{"num_hidden_layers": 14, "hidden_size": 384, "num_attention_heads": 3, "num_key_value_heads": 3, "head_dim": 128, "intermediate_size": 1536, "vocab_size": 30373, "hidden_act": "tanh_gelu", "norm": "layernorm", "norm_place": "pre", "norm_eps": 1e-05, "positions": "learned", "qk_norm": false, "attn_scale": 0.0884, "bias": "all", "tie_word_embeddings": true, "parallel_block": true, "init": "normal", "init_std_qkv": 0.0321, "init_std_o": 0.0398, "init_std_up": 0.0459, "init_std_down": 0.0459, "optimizer": "muon_variant", "learning_rate": 0.00771, "beta1": 0.95, "weight_decay": 0.0, "lr_head": 0.00405, "max_grad_norm": 2.0, "warmup_steps": 200, "schedule": "wsd", "decay_fraction": 1.0, "decay_shape": "linear", "final_lr_fraction": 0.0, "batch_tokens": 32768, "max_seq_len": 1024, "doc_mask": true, "train_tokens": 399500000, "max_steps": 12192, "dataset": "wikipedia_en"}
Each number is 128 + 32 x the weight over the matrix's rms, rounded and kept within 0 to 255. Layers, rows and columns count from 0. Numbers have three digits each.

# o: layer 7 attention output (transposed), 384x384, rms 0.0398, rows 129-197, columns 288-383
# v: layer 7 attention value, 384x384, rms 0.0321, rows 130-198, columns 288-383
o129:124137104126118162150132164119139138145104120138079157132147148191115139126100109101155094151174082156104128153108185208095112092121169094126103119126066157138115118163142106147123112139178067132134135118093144132118126112111147196170071132168124162144086085155098155112099101147111102167
v130:171064156140165150120065160094054185094167135037095098135173089125151104062163125150123116140083111130078158158149093143141138130156110087113102133132100076079095162140091143106112141168142178083097087101148149163158074092106119094095156128187109131109138096113118146136205094134069145131
o130:104111119136024078105149101089130094069095166153170171123104158079136102145152152114154061116095124135128136136114149169114098122139158127132075155121135147190151130127144129126112132159104067111170128139138143119083155125146142117124116119160219154192113127145119147120144164174120157112
v131:134151115185106180139166130141145073158185144103111113143117110122122093150095136175089133118124120092111061084127201083133144125138122114134159126143054128127144076105099161080156112153140159129083183099126115135149117092128178117133119103153110084112086124139103122144108159132187128085
o131:171147163149087173070085115119116153138102123150115081132117115100143123158171179121107116135136088154131109104067136171135143134131091178056059133138181144121069118111061091117152098137116096125150111165135065115129154106124168112099093109154107169131135156109095130191106137169092084119
v132:191095117178105179086117120125068143123141146147092209132185097149139127085164120114184130129162123153156148142161114121104090129124135123138127157149142128149098133161108084115143184142094128127162152130168137092102175170086211155154116137152077114154115131076124159112137093138104091153
o132:063153126123128099112120123124155120149114157105163135181101179121161102150095140109141153108111086144129142103127113120133096130066128167135175148127146168121106149103190119171144152131124110127091156124139136149148079107117183125129131138106163194155197183143154105139090109095134128110
v133:123165131149145122161113146117146140145141122129106123090153149088104100154131140170107126157130116134071113133162119116130115116129050123077098121154109145131144142121122117101144120134183166136091089103099132118123078140123106173130138085111151138137118083138108110106056120122168126105
o133:134082165114136081126116127126112109150109137133123093129154139150100108136108129070086143133144129124125093178083074136134112117170161186127106132139118200113121135164099094090171136137121150090136109163148132134138164102130169115117174135130105150117101164125182099120173104166144165135
v134:122153132160099129143111126144130224135128088113141073114118124152100117127121097144110160154124109090157127179125148171163129116123092137079174137138159102146117201113118097108157167159123149146119168089202135135147085155141138109145162165136127147119132112087156081069083191132128201031
o134:093116149115138049137107097178073128119094093101154109077214186142182039116131131129174117159104139122136084164126120157066118108148180134130137174116148105093121126161125101098145097079125155047121155172088106181114150086139122145162153136145193107125159099149140097098140103138096144072
v135:140117157133091132180189128132091154097081122147120170176111064095144128110121145180186125112127165164110126174119116074153123116062152127094170149150109126186121124196134132142117075119110180189135158155127113135153100099160135132124120136117147117148099180123089101141102102109130157131
o135:113093155161138100133198124099139172100095112126184160126130164133132094103134136147080163088108125147128046125158145114132158099139106151176113074151162105138095121120107185107129116159174123113078092140100094130151171164063095112095075146099136106122156086125136142133099192040097146134
v136:095095112149149153160119130141140177151161090153155165098125102100111086149132153109116056090135109125143155128126149157124126147163149165127147155118174163138174137166131095136156120136107115128173124104121117133155117160161163134135096101155124149105095104166084108112101135122159099139
o136:118090118121140117107134124159086159110169206077112110161129110141128161104072116089168163115099153127131088101151093142108153136118172151117088043129096104089140160103151118135138179142120150114104144117100120143082131142095127147153086161114149073188148123132158102128119070105148159095
v137:082109095136134114141147177075107182152145192154119137193131142140119063154146117127179153145142163106142173111153150089106148144047123153103078149099171107152088162141180129115135181133109090085139155153102144117138099076166177106112184107133161134133182161075147147091135142145110106148
o137:115112149103118132104105140143113133110121143183136101107163155119162162155147124129103145108163140124110100123134147193156162130177088089113166135118196177147100067164120139113171078139172188138122171126097154115088156156104113134143153183144105169173179112121146143107046156054107132127
v138:166093097153145109106118114161132178106089079101112099136133110167144124189182148088129122123121119112124145157135130107136119131082166160127136109132131099105089151098123114115138088117096112087135106174151154103122142135150150085116129173136116181106170109162153154084144143108116092141
o138:060174141053116073192127117162141134116147109072161093134129130115119107098104129088154123126159134141084156163115092137095091159133100128144141165152148096146136126104176108100134156145127147131080098124131162123140065091163116107170147109135117090079136120131059136139122135140134127115
v139:143113136122155099157117114162137116106108137126098141129078140140121141085169104107169140155150112141144130124108089099142121137128120130086119128115165126133148061159125133109133167171124140126139138141143187062114144168142149157137125131158157091128124133091134113132127125179109127128
o139:138160137159123122161132079146122170127052093170149161093184130179121098102132165139082149119145171103117166126138144152201136129119144128166099084083150138110155220144151090114113148089181113123106099114114117136103111098094112087072144122120120137125141137213099126119139082103124116112
v140:155162118148087084171102124123147153130177135092158135119069107120087054167084088168138165087132145141151115070135148147161176114096151070101137120176155122064100079107089107181105207174146162101076062138140156100090117132158101096087135118134070122118100151089145162085140152150136087120
o140:097116115131161085113112155068166143152103100078124080129189139151163152146158114142160147122117167162115073143082147144136107158129135144137139143185135141149148096192076172135125118076114149132151135203100115123123080099106126144090168151157152125168095122124097102155126109115108159142
v141:144123179070107184113134178108102144097196111152110063173124146138152130094180097148136115138141133150095140152117141140164130121130095131132128124149147110090132106155097116142101149148150125111118113131205112140118126103118120071096149121120112108095117163115105130165161164156138177135
o141:123090130155110049185094089125111108075120163174132116116092118121132081078103137139091049132156111136084132152126150147110124116156156147122091173154119131128176157089127105153136108186114080149157130144034156127135135164134150166134116138136177116137165105131117171091131091165146137120
v142:130139147157112113183165133154147082154146171162150161080074154104039162069108140136160084127109086131109197124146164106140136134100141121136159119161146111132125116142133113139104146092136154130199172098114118164144050137171114146144096091143172125147125139137092151135122128107111123134
o142:096111084159110211097120135174137158148153090113137122139193102189107184163150158139131158130107144129168089084153142131091143154134172094120127110146150089106114134079145173128162128167173069104110116119100109077093161137063135080084054134087082146107155100153153141133087109103108129126
v143:101132120133141175140138126149135150153083201111171159131133166109096140124122100113172139163091145172132109104100078084128090127067156155129088137081112196072133127118143120100130178151116147083163108124131050106154114105107169144164129067076193181167132158110070102093128193144098113137
o143:198059117175167129110163154095067122073158154167066126128173035146125159143131084171078142079192109123101137153182137174143161143159116108135085100108172132114153146184144089133137174112169117107142114083096184139095205118124086137120158161051082094193125119163105147104068090126151138190
v144:148112160124146077132069136152135118136090111171085120135112147150129142173105147100094131111179119071158139142135110153115148119134090119083139174116170174143174106109124094095168138091115136120111094059150085068128148114108130195148086117134106184141111159161101125162122176134175081094
o144:126162142147131065183122082126184178116162124122133076155160151113117064110081123129147163077125132113114154142134089130115142110118124094114128118142130088146175177122139158106151137134120156142137132133172167168187106104130138182121183129094155137112113100080132093083152101159133129164
v145:109084141109150123103132073088161108136146104127084116110132150143135192154142125094160128085169146081133102093167089134147136111153141152112111155079102147136188127108183077116176136136138104140117120145177084096178132121127173117106120136092149149070189123133098180127102086072111140108
o145:098145144163126068136112141090175131094124141136144158168100126128107087106116204159108163114190117071072157128152132101095179119149160137160130132087082117128154128114196108148184140103149129082118107186142136143092122159132131157157125126182130120120079138141160117151154199176101125082
v146:082132162054144105183116132127087180120161196160086139082122151138170099117139146095075145146143114183116123096186128134118127065082158138113089107174119159142143086126126099134178087143169113120129097139126172103123101085110144101151127094152153101193111124117204079144145159122160120091
o146:152060118149106143125089173117129111102141127110149086161101130134104110131157156096067121158128099145151188147069150112144177099148110140101104134145157122143140149184101167193098146172137176108128143139138081151142153145198158096136092162162078106099078102124122123108115078077117151132
v147:172150119097126124132149147147145066078120120128182105136109135068139100081112134141162152158135138156124130159131146133173153144113160134102052147160104066068164144126124115165102118175108119118136127151166109174132120116108105129035164128079122122081137139111119188083111144163153165151
o147:072088146163190156093072127101123156118135075123129114112159147112144177129151129157110138138146108131087112093159128111140156116128138134100127136083187201137122115113148125112139136144134079150155111129115110145142068189100125086153100129129140143095161110143124162102156054135180084102
v148:130132136086137102115162140155141164146098025143183125092165179118135094154100124106151133141097159127127096111114147151076087085145137193071079121131116172125148119099152082104174138142096214103142095154081117175164103126126188112112154138143162131122131122158105141156209144115139129194
o148:156092155113111110126145209124134038140124165188130159140094108179069115137161155186159062171132129112150128119123116139113086138089127147134175144163144072090156112186101088135062098131147118102122168098134172160089077186099086152179075105140141088100090153149134108155167133080199124146
v149:126092156094106091173082143159153182108110159112095123111142167114075152148105100126097145109151162134118102108132153146163074107079110117139105118151181139099136143078151114141114118165122123124167115109144151137126110100165059153114123139117093132066162179115135116104130105126081076102
o149:140123053090126101124120105131159124102199104121133099064145151089148136131187091165149079146156158117094157126172188116155148142138133113142172147179125126147115120152082138144140149110169097102142122129129157080172110138101112083152156079188099115156141169132165076131114092113154161134
v150:163133112217190090163129121147108107116135123119104081095156127143122190085120153117120136145074117116098127140165137115159166204083143094155147093125159120183097120112118170134108110113145164159051138166120114131173210151118124127117144109195156051142164134089155182098085119159142183138
o150:126147134087092120128134116168070099139082164120190109169163137098163132081168113128062175140109164105105090123090098138149147110166118101196157188116157127089112159118128122123104105114067092090139125166142115123143091126075131162157078108106065130122108131168084149177159181078113149120
v151:157110109125112140162138178051113101092096079132078104113134120098108138143123098197109069082105130140129133114128086146116084156134129099049145080105146107168129134136159129082143092156141082140176110116165106119147151101143146153143128170155119126119167150108159133117124127093135157167
o151:070167114110110080068110153141074157167104128132209148132112166162128088129138144195130113092086120170092041156135103143118106145095191131134101076113082192128134101144114173113151149114178136137091081189121153181140151162116192147155109126096162150116095042151135075174140143138126115067
v152:178144134120117116149144147096110130147091110161184117131081113082150119156134124151131126147138154134146117193085148130141145121112156101122118118102127119118139095104118073080195126132092178147125131098132169126155163133104153149113073148121145096141119121117080133084099116185150165102
o152:138126187094145105115133067167097143142124107109088151110163109124110138140131140144074140133088157131154091139112095108145038077148142161150080105108174136139105061176093141122154220190100136122163085077079053138108113127127133111131152168065113058122156114096118087120139142090090131098
v153:179160100140083119169139148161159105145134111176180126113150146090144110081056122126131130100109049115176122184146104112146123086172146162096132127138114096183118113131149129123069085190126211127133098165152164142121054106158124164184091134127098142157139072169133098150150139176142143194
o153:059083191128110065101085131117067138133108131142068170174104099170200143096171157160152186127086108160102131138162166105145109140118146097084150182206121141126129122118120140130119125093134122134135094053196050115144117139146107107139081154110181159152122184111147094139114120051142089119
v154:172143077196071150104116124086138160061185142077160111176139069084132140162132088124162101154109088110091117132156056149121141134148133191140147139125164153107145122145111132182154095174101099174126141124166144102104121111144129082167110141110143184196079158118125111146086102098116129171
o154:046142153129157124134121076131129139153077102140150115126178128142171141159061101106121220083130178134124098151103125094135156143113142128165080136102113132107145100099111153172104112145173129119134110215095120134087080101128133175089142071146152077084177097213109133137148186134145155083
v155:140150122105131104165117105107101126142124164148116106165137148068089133169172135104175135114101115113122184163125149056127137123079070084054104155172142179095138118135109123082131105118094157115097172125173173193093112112141099117162166108140122079173189187075167123131156110093121072093
o155:054109095062097154139129159130098195151114138130160111108200174184129174147107113154079128121153159074092153133098088154057127131132142135110094171071130198127157124180080089149136139192097101096118135159032101167106172194102133147149108135136162182088152087132160120130102097128178191115
v156:146099094082127128141145102094169128212110152145125126112147083106144118159150160180152128115107136126134158125117104108164114121114147108118144165143160083105107131149078121111136090127171138131057152125122110183148147156164103088096155119188107116161169150093124107098167059099126091107
o156:075173056126072149107096114062129149134122139121152156127164144123100115095145085104096125138158158101145167164113131162117094150144117129174130067070122155173137083132129158134148109131091129133196077146119116131119151116100166226122115137132184115084068130168126125132159156088108101125
v157:102111140140115153110121165138129169146140134082114063211160123138114150150103139157112132126176112138181099182089085166145120119126112131121135138131134123185170161109086086167111170129123107088127141088162101109117157123172154119119081147129111116079143142084178131127154120161137100088
o157:109095138177138098097114146104119117126155179177169107088109162122157062122138191166130130147114144133102155126155108129164138129174128105121102168102118107137176122120125094122164167117174091097133110107115124193155125152079099175110168107213129129184132102139125137099136154154122136181
v158:074128124132104159138164179173099109060148150159103122122124147158128138140118075077096057075153182137104109103070107089143139145138125066130124167114186102111061141079132120124129086126144100123158105184171148105153069169121102159216152195105170123139168162077121138145159125144083125105
o158:130154102114082093119142129142112207128132131120165129111137109156143129135130167116143085053144101154165098162175121159092115119153169157114169178157110139139122171155174213125173152133147122139067098122176167160158158167173138069122090106138137130137138164132153101108103107170141135122
v159:158133102146131101112122125091117125167093109124141123150104166112149079081065158180113125126119134145169103158073143136106097152102157104107183153106174071135144184113095145104093148142125159160097139108180125139104115136154152095121141114191101116139086092133133126082054123173096143118
o159:068144192176121130079150138147098141119101112143099138179141101087120079145143086142138124162090128132115110146142141078115101110112130104151102137132094173164115090178149135117135077102133166107121145133135114108110119113088103157189133121099130113127113142127119156093148196138140148124
v160:099106111166143118163079173137095113056119151088023043105164087144072137184103133126104178090165100062144097150159116142144150166186095100080116165118126143178162089144067155110094155112152095060155095147105114094111148185075176163112101126166074148098151130165142139104110127093082129172
o160:126160168031105070137141154100101148151161159078190128123093118127100117102107147148187122098187160136089176156131174148132110152102211102081098070146162218169160180101131107168089140115097138119126134175154142119170108063141122158118150088136114182180136093179143102125115152139114120155
v161:151168083165204147082136098191115167042154112098154076125062117118132114111168129120142115077121138166101161141092189149151160143128119173126115119163150102136146155131114141138104113082160118065121088152124170163155156164101162149130131052133129164118174114111098106041105116132163089132
o161:080151120140124149085085166151136132078117152127103077155203118078153145134132120109135088141147143107068135147155111114149134114124072158129083149169178128103134142065119132131149094114094119113115179093108133095116119130070189058135122126077061115123107140147140166106140148136218095165
v162:162110117163118114112138125152141052166106117105147120192154126145165162122126123076125099155159102167141097141150114126101125099098108203123141071108135148127167091131129153175154091144117112123103112114129118104108102087148142144113113141179158203100100080123087112107176162173131163136
o162:150161115113100142082127123137092161133123128115147152110099102134088155102092120101048152183112134098142113105137068102115179111124116143112083205114102083140155133135141079087124140184143146155112157047161167098095115166150138087179190057153082131124157166082099137119181099124111142143
v163:134148100173110153142100198135107062128091118168085128095152102053144091119094092122124094098138086040108160134057106159127111133169127044125136114165072133144113122098193105125075084133128126135067162085085099140118113141155147133184124146172106060132118118141123184149132097160168161175
o163:106184129173097174127128133160149165150084085085115123177131126168144112164161134103074125133147152118148183133097142075144113107144137137095137096088116146105127092119173108186140094172087112153147112119138075104154133182128152138130120166122147172124100187123102120147118139183108071109
v164:123157108109108122161106131147129089182098113148180144182150104150133106107191170103090093131129129127092123130129141101042095148126140116128104146143148164127128159159139151124125134146129129100149126162081115122156148141118143200131140137135150092121188135113101137125119169127110176134
o164:139139137127120098076147137116112154117099108163104079102112129102140151101107114159124129158134125085153111102191071099165148108074100147156144126108088142120147077141126085074103087105103149117144141115163136135126098172187099100122112132102119115143069150116123105077104105129138136144
v165:137156089115144146118118097175098175093166101136158127123125146148162093146167129156127111102138126116131085170123118082139126063113157115110159161111154085071122040156106095136089092109134118078164128166162128079154110150126097087097110132158094124104130153159132081148192146105155134127
o165:141132156168082106137136149115140133076042150130077105140136058103071082133062124137167113123147073157113139112155141130141058159117113189153113161161127098110125182071121132137161143255156105113144115091156127102096180135167140110130126157199190084134144158159144116119120149141120072139
v166:181068167128104113125081115140128126126081134136091100133127181152191142129125139131117094108127152096133128152133161119120126154112153123120144116103135086131126123120112098112093146099143139134068129084155152104124123158123126085099128123091097040175150142103127102156153161131130138118
o166:102159086116121134124106134067143137181084114128192140185089075126208088078077152087098158176160135140128117128173117176111110141119113143123083195091113138112085142160156176147153122116129145092103165112105126079169143143117119163110111129091200122097136117184137133124104154116081114123
v167:124139147154101125134126166190123164084148131143147080085073122171114164133090134150142094111051093099123145166087151157129146158149106157177108069121195147166168139114154162106147061145062127102098089169086165108093154149178127127102082138130198130105164109177092099085097111108128105105
o167:035161148091183137127163130175061123110177137085155174123118052150072098182159126173075163090168143114090126096135172107120140069169163132096089172154114115109099139199074134116127179099123165105129123122078132105114136139119162155186152103081113116123148115119122154160145113091170115139
v168:168148123156105171043095153062162144165116143140145107153148150122169153057139126072132147130112050126154158160141121112143114141082135109154119109146154114126061115130158159135099154111157112136113096089087160091131073157155150163165110171122150113109126153168148151129173201101092190137
o168:101083127107158139129089120146119103140150108113112143146097151185089138115130103131131105170126146136104067142165095124077119131126109120070158157093082124123143161146172088092107121105115099144086170125090178103130187129135071148118142159144104095132163134121112112187099129142118191144
v169:147154146086099159110083133138136149178112155080156133124118093141145117156118118173127077148134111098117167091188169082120165131080116175132127102151115091124152134078086127131095146134155178129132188093158161110107119099130058145111126116138132104091137128177143163101157160124184160068
o169:119100116174166169109129116153107103163169116106116113132111163117119139108116072081125122154121150082117126155133130108091127095134074126143177151131152125148087110117098081148107124121208119095153119142150125135155126127131126158148156140130107106126130155089121073086130148162103127110
v170:125124097180146127164112169181162133093172133137163082112081147144070075162129115161111120121115133123106113128103101176086136152154137130111073125120159141101146143142129115112156225127093138097089065138126115098084139116116131094104097124102136157107136095138152121122103139119158102136
o170:102079136162191067127150166118093119059136189115143125113191082125171094114113146182143165090138106158106130083049154168090133111106123147151111113114136116085205117185031135147183118123106190110147153162076151146152143122099157152087207073100129112165128083125127161141141099115144102163
v171:206134110130152095136135069143153192122094107112078094140108122125100132128095102123108135061141159111117075096156116165038170154102189138156109103153147110193105132119135175112168158093155140141119128139167114089100114105038103123153136137149123131122093102164141145145106190080130113113
o171:151117123078131109067138123127055145133121143171211072176123117047146099115171086178167125118149184069088097161129130163159170184117111130093172171109133112122190126125067136138100113086112096149063178164177179147138148067167141159112146145079060128123126140080102099155164140104162165146
v172:081148146112119115125149104151131162161115096116114121103189103131180132104161062151075114188129096122047095135131119139153119109121143162108117131087118167166114121135147069121149064151167138082122130131159170154135110151100071146121123152134167104117149149130141143134160103131139143112
o172:119108162151093156157132199123101073131151131133196152110128114123106129143157115095100101127099127123137121185125105118159109096136141180178154071122160097102106107171119140165115120081115193115145110114191108136086130162173134079163072175183080139118058156181129062099130156178158135071
v173:092116122119141132071069156100115154123139137173103121123105179124087129057159126157148111119137128119078120104154161145153193168101100174177166130112100160114144115172115128142153111079107070146158128160134114168086085152165191119107178144133159083127134152118151144134154091126083163083
o173:186109088090102173141144112151142174136106150094156205143113085189066096154099062139133129145199119170103090088142082120057112116167161128094140080101116132106123117139112074152124128161149155141121121131089191148059159122125173155144124210094118147149166123141120153114100080143148142106
v174:138166088154119107149113116092118132070097142129126122135113150091154151158088168126151136135169129160122131052178107131118169176118197167144100103118117171160162191147128113113097167057140086069104175126104089116124155170115154076079189135091116147122130120117132167084101136137096120137
o174:137089115131192075116148167131168119128161120146128076161127079075096156095126142124131169136189165113164146105141160108140176177111148093157087149141129142137131096114200150108074105091125083136122164126069169106132161117092109111176196139107090111119140110123120122100157174142136133134
v175:065152115139111139117156154133165139083145126183140081180128169133157145127111180042102132093176178108138135118105113161144106097151094169103127118080140104155136114106174155152136158125139114085151157131129132083147138092087139159124108141077091148149091156137100143125114153159148089145
o175:189124123141123133122079117126169133137157110165105156088125120176116092131100123131130078106151091113072132106165134124170111165143187123110149130166119095092148163066112089121095160126128164132093148108160156142142117149120112133108156086190086155086134142069116110154158066112140140157
v176:098090135153120118077106100153136156148106081123103139132156127106084128183114098108146100140176119133196152115116136148123122102064104124157211081078068127138146111134138144175086093131149168155099127092133134102174091116150121058135151129117152155104125148107094138142083106125137118111
o176:157118164136158162121149121096148142149139105129093133104112129104070066164112128102199141212067149149151106176127113160082114108125138124122107094117119122145119090120161146124121164070152115086145062082139162109122125122125136093151060161109122085092108090103151131164124148123093097082
v177:088110117108127138136112117122168182146102158141147128114101126124149116120110143165116142114121101136151158169120099123123051125113139085099122141133110123056102111150134105116122140106120139148155143134144174149075106099143109105104107116166123086158135138170133150184149098137200112118
o177:079148121153153167183176161129149138118136157129171160118119070158159080129170098129158133128123109159137155151130124113102070116135125147130135096127081180153152145148083101130156079145171147116081151135162102105146166145168113130134080164120157140102126064116097120103091123133130191157
v178:170098138147152187119131133164118090144107125112141128124100060178123174092119103122101141097144171164191104120105163178134134134132123094164122187109145151149137121138080160100186125136104159079154092140138143112166127130118175199180105151107106115131148085127130073102159111149140074102
o178:144203132101061119140110144109099159118146176139123102082128113091112111131060162154218093113102122099117166126134092080136101111051107138100090119174156132120144167090192112150128156075080150130181113128147141121135083128114179103095129121133129125131104107108131141090128150152081125185
v179:171159104155122100141139061153144153125034082131127074107158088151123197113067081116102138136088132085139137100069119203147078093170129131213171136110149134169168110117130153074144083173134110175106084134153091108176183141144148138147049160107085194135165091149133134101096120126166112161
o179:102183132163129097132182110138044124138187083130132115142150119115186108129147144175105106098131147141136151089156126085152175114149145165113134137159056098114140199099099111144109166062079136104125084139163122130129103089192197170109182106134128152101150137118130154188196176127129091077
v180:121114157134116122113107147112191089106194112126093116076109118151154125116180119085118173121072160117171128175079127086109150104161098123137127084131140147121111090111071062102172115086081090149138109121169178085142153075138130112130043107077108136150121172106108149111170136131170127089
o180:119108114109165124155094062147131161183136141118093159152172096182133147177103164168140079121104107166154136118142077134177142087164151087115147165130118079096111176107058106142171135188163169100099161089114151159080110206144088138133139132147140103101163110126156113155132053119091117118
v181:152095109172101135083142122166138070106145075069097134136138119159160172133102110179117104100107125128137089124145180166092117135171091124122164116104129129115150117184101124175141143142109133108161115148159090117061127142108134113116109121092103173126134114112212102164134136153146128160
o181:137170145189094140074157158103110086118182193154084135132070105198138125104115109146196157096078101166085134077104161107114068082143163121075122150161084142101109156132092135190118138135136158120104149150168122146148053152183134153164105094147131158151155121160164124167131141123125094026
v182:114147117168182165124146092085105105174143131133176147048105155094118138126149082109123123072165153113153222174162134079133170102113087165163130122117139212156125123106153102063149140164098103066148158173131093153138116127107106172193093116101167133113136132133131149144147141170076120143
o182:101108151053141136096123180120121103120145162147122154157150097185142139170133063128134138110186140085149103091077089126096105158188188177128149135152179091095145130113162165122161145140169153151111197115088179122102132131132145093198126133143096206157102183130192107147097071138170094140
v183:146125172100123146139109132166103128136153140194127146051146136121159108144151097159125120121124133141089144127142135096151098131088074092118075097162119154097120133117088137139154091134099083109137129158097118177124150096128093180144144108131181077128122083218117086112090116119172198107
o183:151104127099133120113137136126136140098117184115105086102113126115138121154141126137085090108129141108136142126116128138113074108138148155169151171148115164113080083068077153096173046132115174102104107167128124106158131142151155105222121165141116124132123142182121123142133074094085132168
v184:111168129130160123088158149169134114169141133183106127140132100115116115165120129171074159153142195140180143128139175133139156062114168097118107134127092122075151101100138152096142151146081157135159124080131134125169112098109108104107170112133156177117105152146088107147114139159111124142
o184:143117131132143102071168156152149130170141095140047179046165095175120198196153130132093123055088125149149132128118119128071095129160110095132161111125160096118153129120108124146136109125126123175160107162080104142162113134167102077156075086119109147118136131114143144171081146111121068127
v185:149157105159093119133129077109166121153096081143127084164140116048107134120115128185102117117096093099082113116100111142113122132140089178147103138119163161141136124087098112086164165164109133197168127113150185091121109120171097092142112119109193136143127113119095122150162103154149035167
o185:110104061134109129118095110164120141158137110146106145129109158132107094148136103150138096100107154120112079098146076150152080135097119185088108125157148131066091167165117124113142159077157135045152152144134092103141112150139165180085084121113115110185158153117145115173147137153156140166
v186:104118141125133155184155126116147104043103134135121145084120091153155217165128080160161119136176151113119123125141164077125178161095162123045197102131135086169119088185114163144127093112151127194103116135140122053165153089074145154114145135162131173117116060109094124109088144085062114132
o186:096106182120127103092187079077172179099091087103120106062163113117168146114072177151196107085158107114085133143236140121146107183127054119171159120195086100127095131106118135122106175148170108138144047193086142201172131088055125114115142086175092051150135187129169167144144134074143161118
v187:107109113152085143103090153055146131148097092149154098158170120096125162129158133105094150155156146139109146134139111098124140119073164121114129110118165071102177145135068134143090098108087157127149118118161097128106166112102170152155180110131120168137148120168074132112121118124159119116
o187:108153096115176076086108059163151179114099129087161039139173107081093138136131127082118214114128128086085079150102088151113093164148139115121151152137168170153100148103182104096147148136157079098064132149149146147109107109066115190091124117085131110140176079149093150078139160127151121110
v188:140165156128130114117123100125112187158114107143115091146111139134164168146162123143145125147092182179134110093141140120122111137139139107104115083121147137176089114093077150095130143169124133147098191110189193126137145112185098113104102153128118133091126139147155126136171083136110102152
o188:086162101085100131144114139172088076170194173192105110090119122114124161086119158111120058164105146130125158106145158091148152111103118082129094163145174159174025151091139072165164107127159062101143118101109102099090098158085128162137145091171141181100185109139140108112128146147137136098
v189:104127069127117119125135119116175109126169128137147154154118127117192186156118133134080116133142104110151144121084131122074105191118156152135159061113164107176110140125170078170102075150147138144094146169129111088154128125154153126124101190180097161095176132120180157152119156136117164112
o189:130098190139174134127144110144112099158093101122150123167111121136126118069125096166168153138129103149109114140141115156099157119162098108147131158102072127122156175126080108131139103150103076144138122102118138172177130137164161169153148090143119163152116138136140140162110155102125129073
v190:144091082088128077090169103086158164138073143088187146122126171063069077102179147139174114153168105109143133092116158136099134106083181123141138122125082098131184118108122108123131108156115179138208137108147173195101115152125097140115159142125192135190114150142079077173138134092080086104
o190:110071146118153232120135112141149137166171126155107091155125129144098178171119123121105144145121151099130138113134097130144163146107144116155161130079161122113124138162123131160120183158119105190100073072173084141104152139126103126042080132122165161133132143146198190126145130122162148100
v191:189106173134184142096088127157196102125156077105094135178157120148149146162086118149088090126186108139132143130146131165176174086139117107141151117137064140083126095091151138114073075176148132181156095106176124140173117073096106139093129150132070111120129106121142097117146115097177163153
o191:124129081125074066160107110107151114115160086131108125108138129087172187149152151140194099132105119151143081163122141091086110126105116204107136209151063135170138131084080137138113140092170109133160109159178113149125082117123099109134097144095134088125147182071130144140120146138060082115
v192:094158161097137144105140185205082098185092152118143180118156098146158088112101091087116112174112117153130165122126145111105143126104130122162148152132098175129138182111151110133102115114130133109162112075065187130047114125152111159190078106116154057163131091141130141118158134144122134165
o192:166107100118176179151158163123128067155147138095108162154114136177178166211119121131174136106136093112187200147131163086137075122113130175094126070189148134160117083187102147143095133130130107161146128080111150153185131082226085000094177183090059133122157131108110100101107119092122166142
v193:134107114175130111154084088125122113124137118177118088122085109140125123121105092137110121165081140120163125120128131169181142151140151152127152101098151165147140093167127110099086146152095082131097143107153077167178116150092085045123122120142077113134156149154142142123160064163139108137
o193:104152149107177116113111155119121130148168109102181151153202095149117131124157140149107142124138137172152093136075149106072143125095146128148077100145158120201110144144125148141148140144162164132195131121091102150119142159104107145154098134100151136125139106148124094153067116076123124108
v194:124168099083140148065137170122133100167085094104157099141099168119136135114160072147116136160166121105086155096151123059118171158139136138106094145148114143143135127093140119145192114148150099139115149146096108147116135152103088146145099150110184129141135106100124148120162140166055142135
o194:191120128091125106115109129136143134117148114147098153088110124117085219120167169104091097143153156102124105124137121142189143166134105121097130109147159083073086051121166141146119188134116108167140118085153163155105121124129150090061183119153076114135146169084129098083178101129163137118
v195:152108124123082131101117113097110152097117152152149117138119156095120139206151060142084098140141103103099094116096154144134126097114116148197133137106155088136126122053106147120180093131108111168102117164130110151136157130137123164169140166097105120134130118149128117122140173128151189086
o195:195122127125161073102091123093139154123145124107107102093159114194106134113136114100119130114178115113118126167136101192169128101151140148094141156144135066135141166096123117118131154155170131100105054110123115094154109114147160081156179119116078133096169140166158117169142149146156062143
v196:139090135135122121139083148145140134139187135174134118148109120123154159135144152156112082191107154165138186178143184160141176134156124138128117104151136183113113102096167137205109177108081070163134165136119089085140164168091165113110156132155153149094172170098134184131147082100128113156
o196:059129124095143148147144085131166114062104154119109159153105168105126165151121122136110147063202161148096124067080109151170145130089148078122138140112151110159137148084170087063145139154145065189099101105095152140091126169100101156108102102102157135153167167186111074118061129113131103131
v197:137141165100127150110087204128118125147109158120089122084121133182133165103149124195130121157174179148104113140157098131143124146135087111093146146153094172097157166157142159103144138154131199175082139172108112130120070151136076125086097149136100124191140074139069157126119130067129187095
o197:104130151150178137126137130104207102150180114076154166142090116170104129131134107075135150153155113152149126137125162163046167078144126127141110153148095171114121151166085149178086079107148168026126127187154149153132196177124140090145136157130139122078153157126140129121119158128076146177
v198:110154069162142099148144106155094136042161179096126179173156093102119198170150135163097119129154145169130087103139046089107163186149116116126146150104123128121110127090064142123136117146111089134195148150146089058194193111118117117125101146111166142108133169145146137147158129151083125162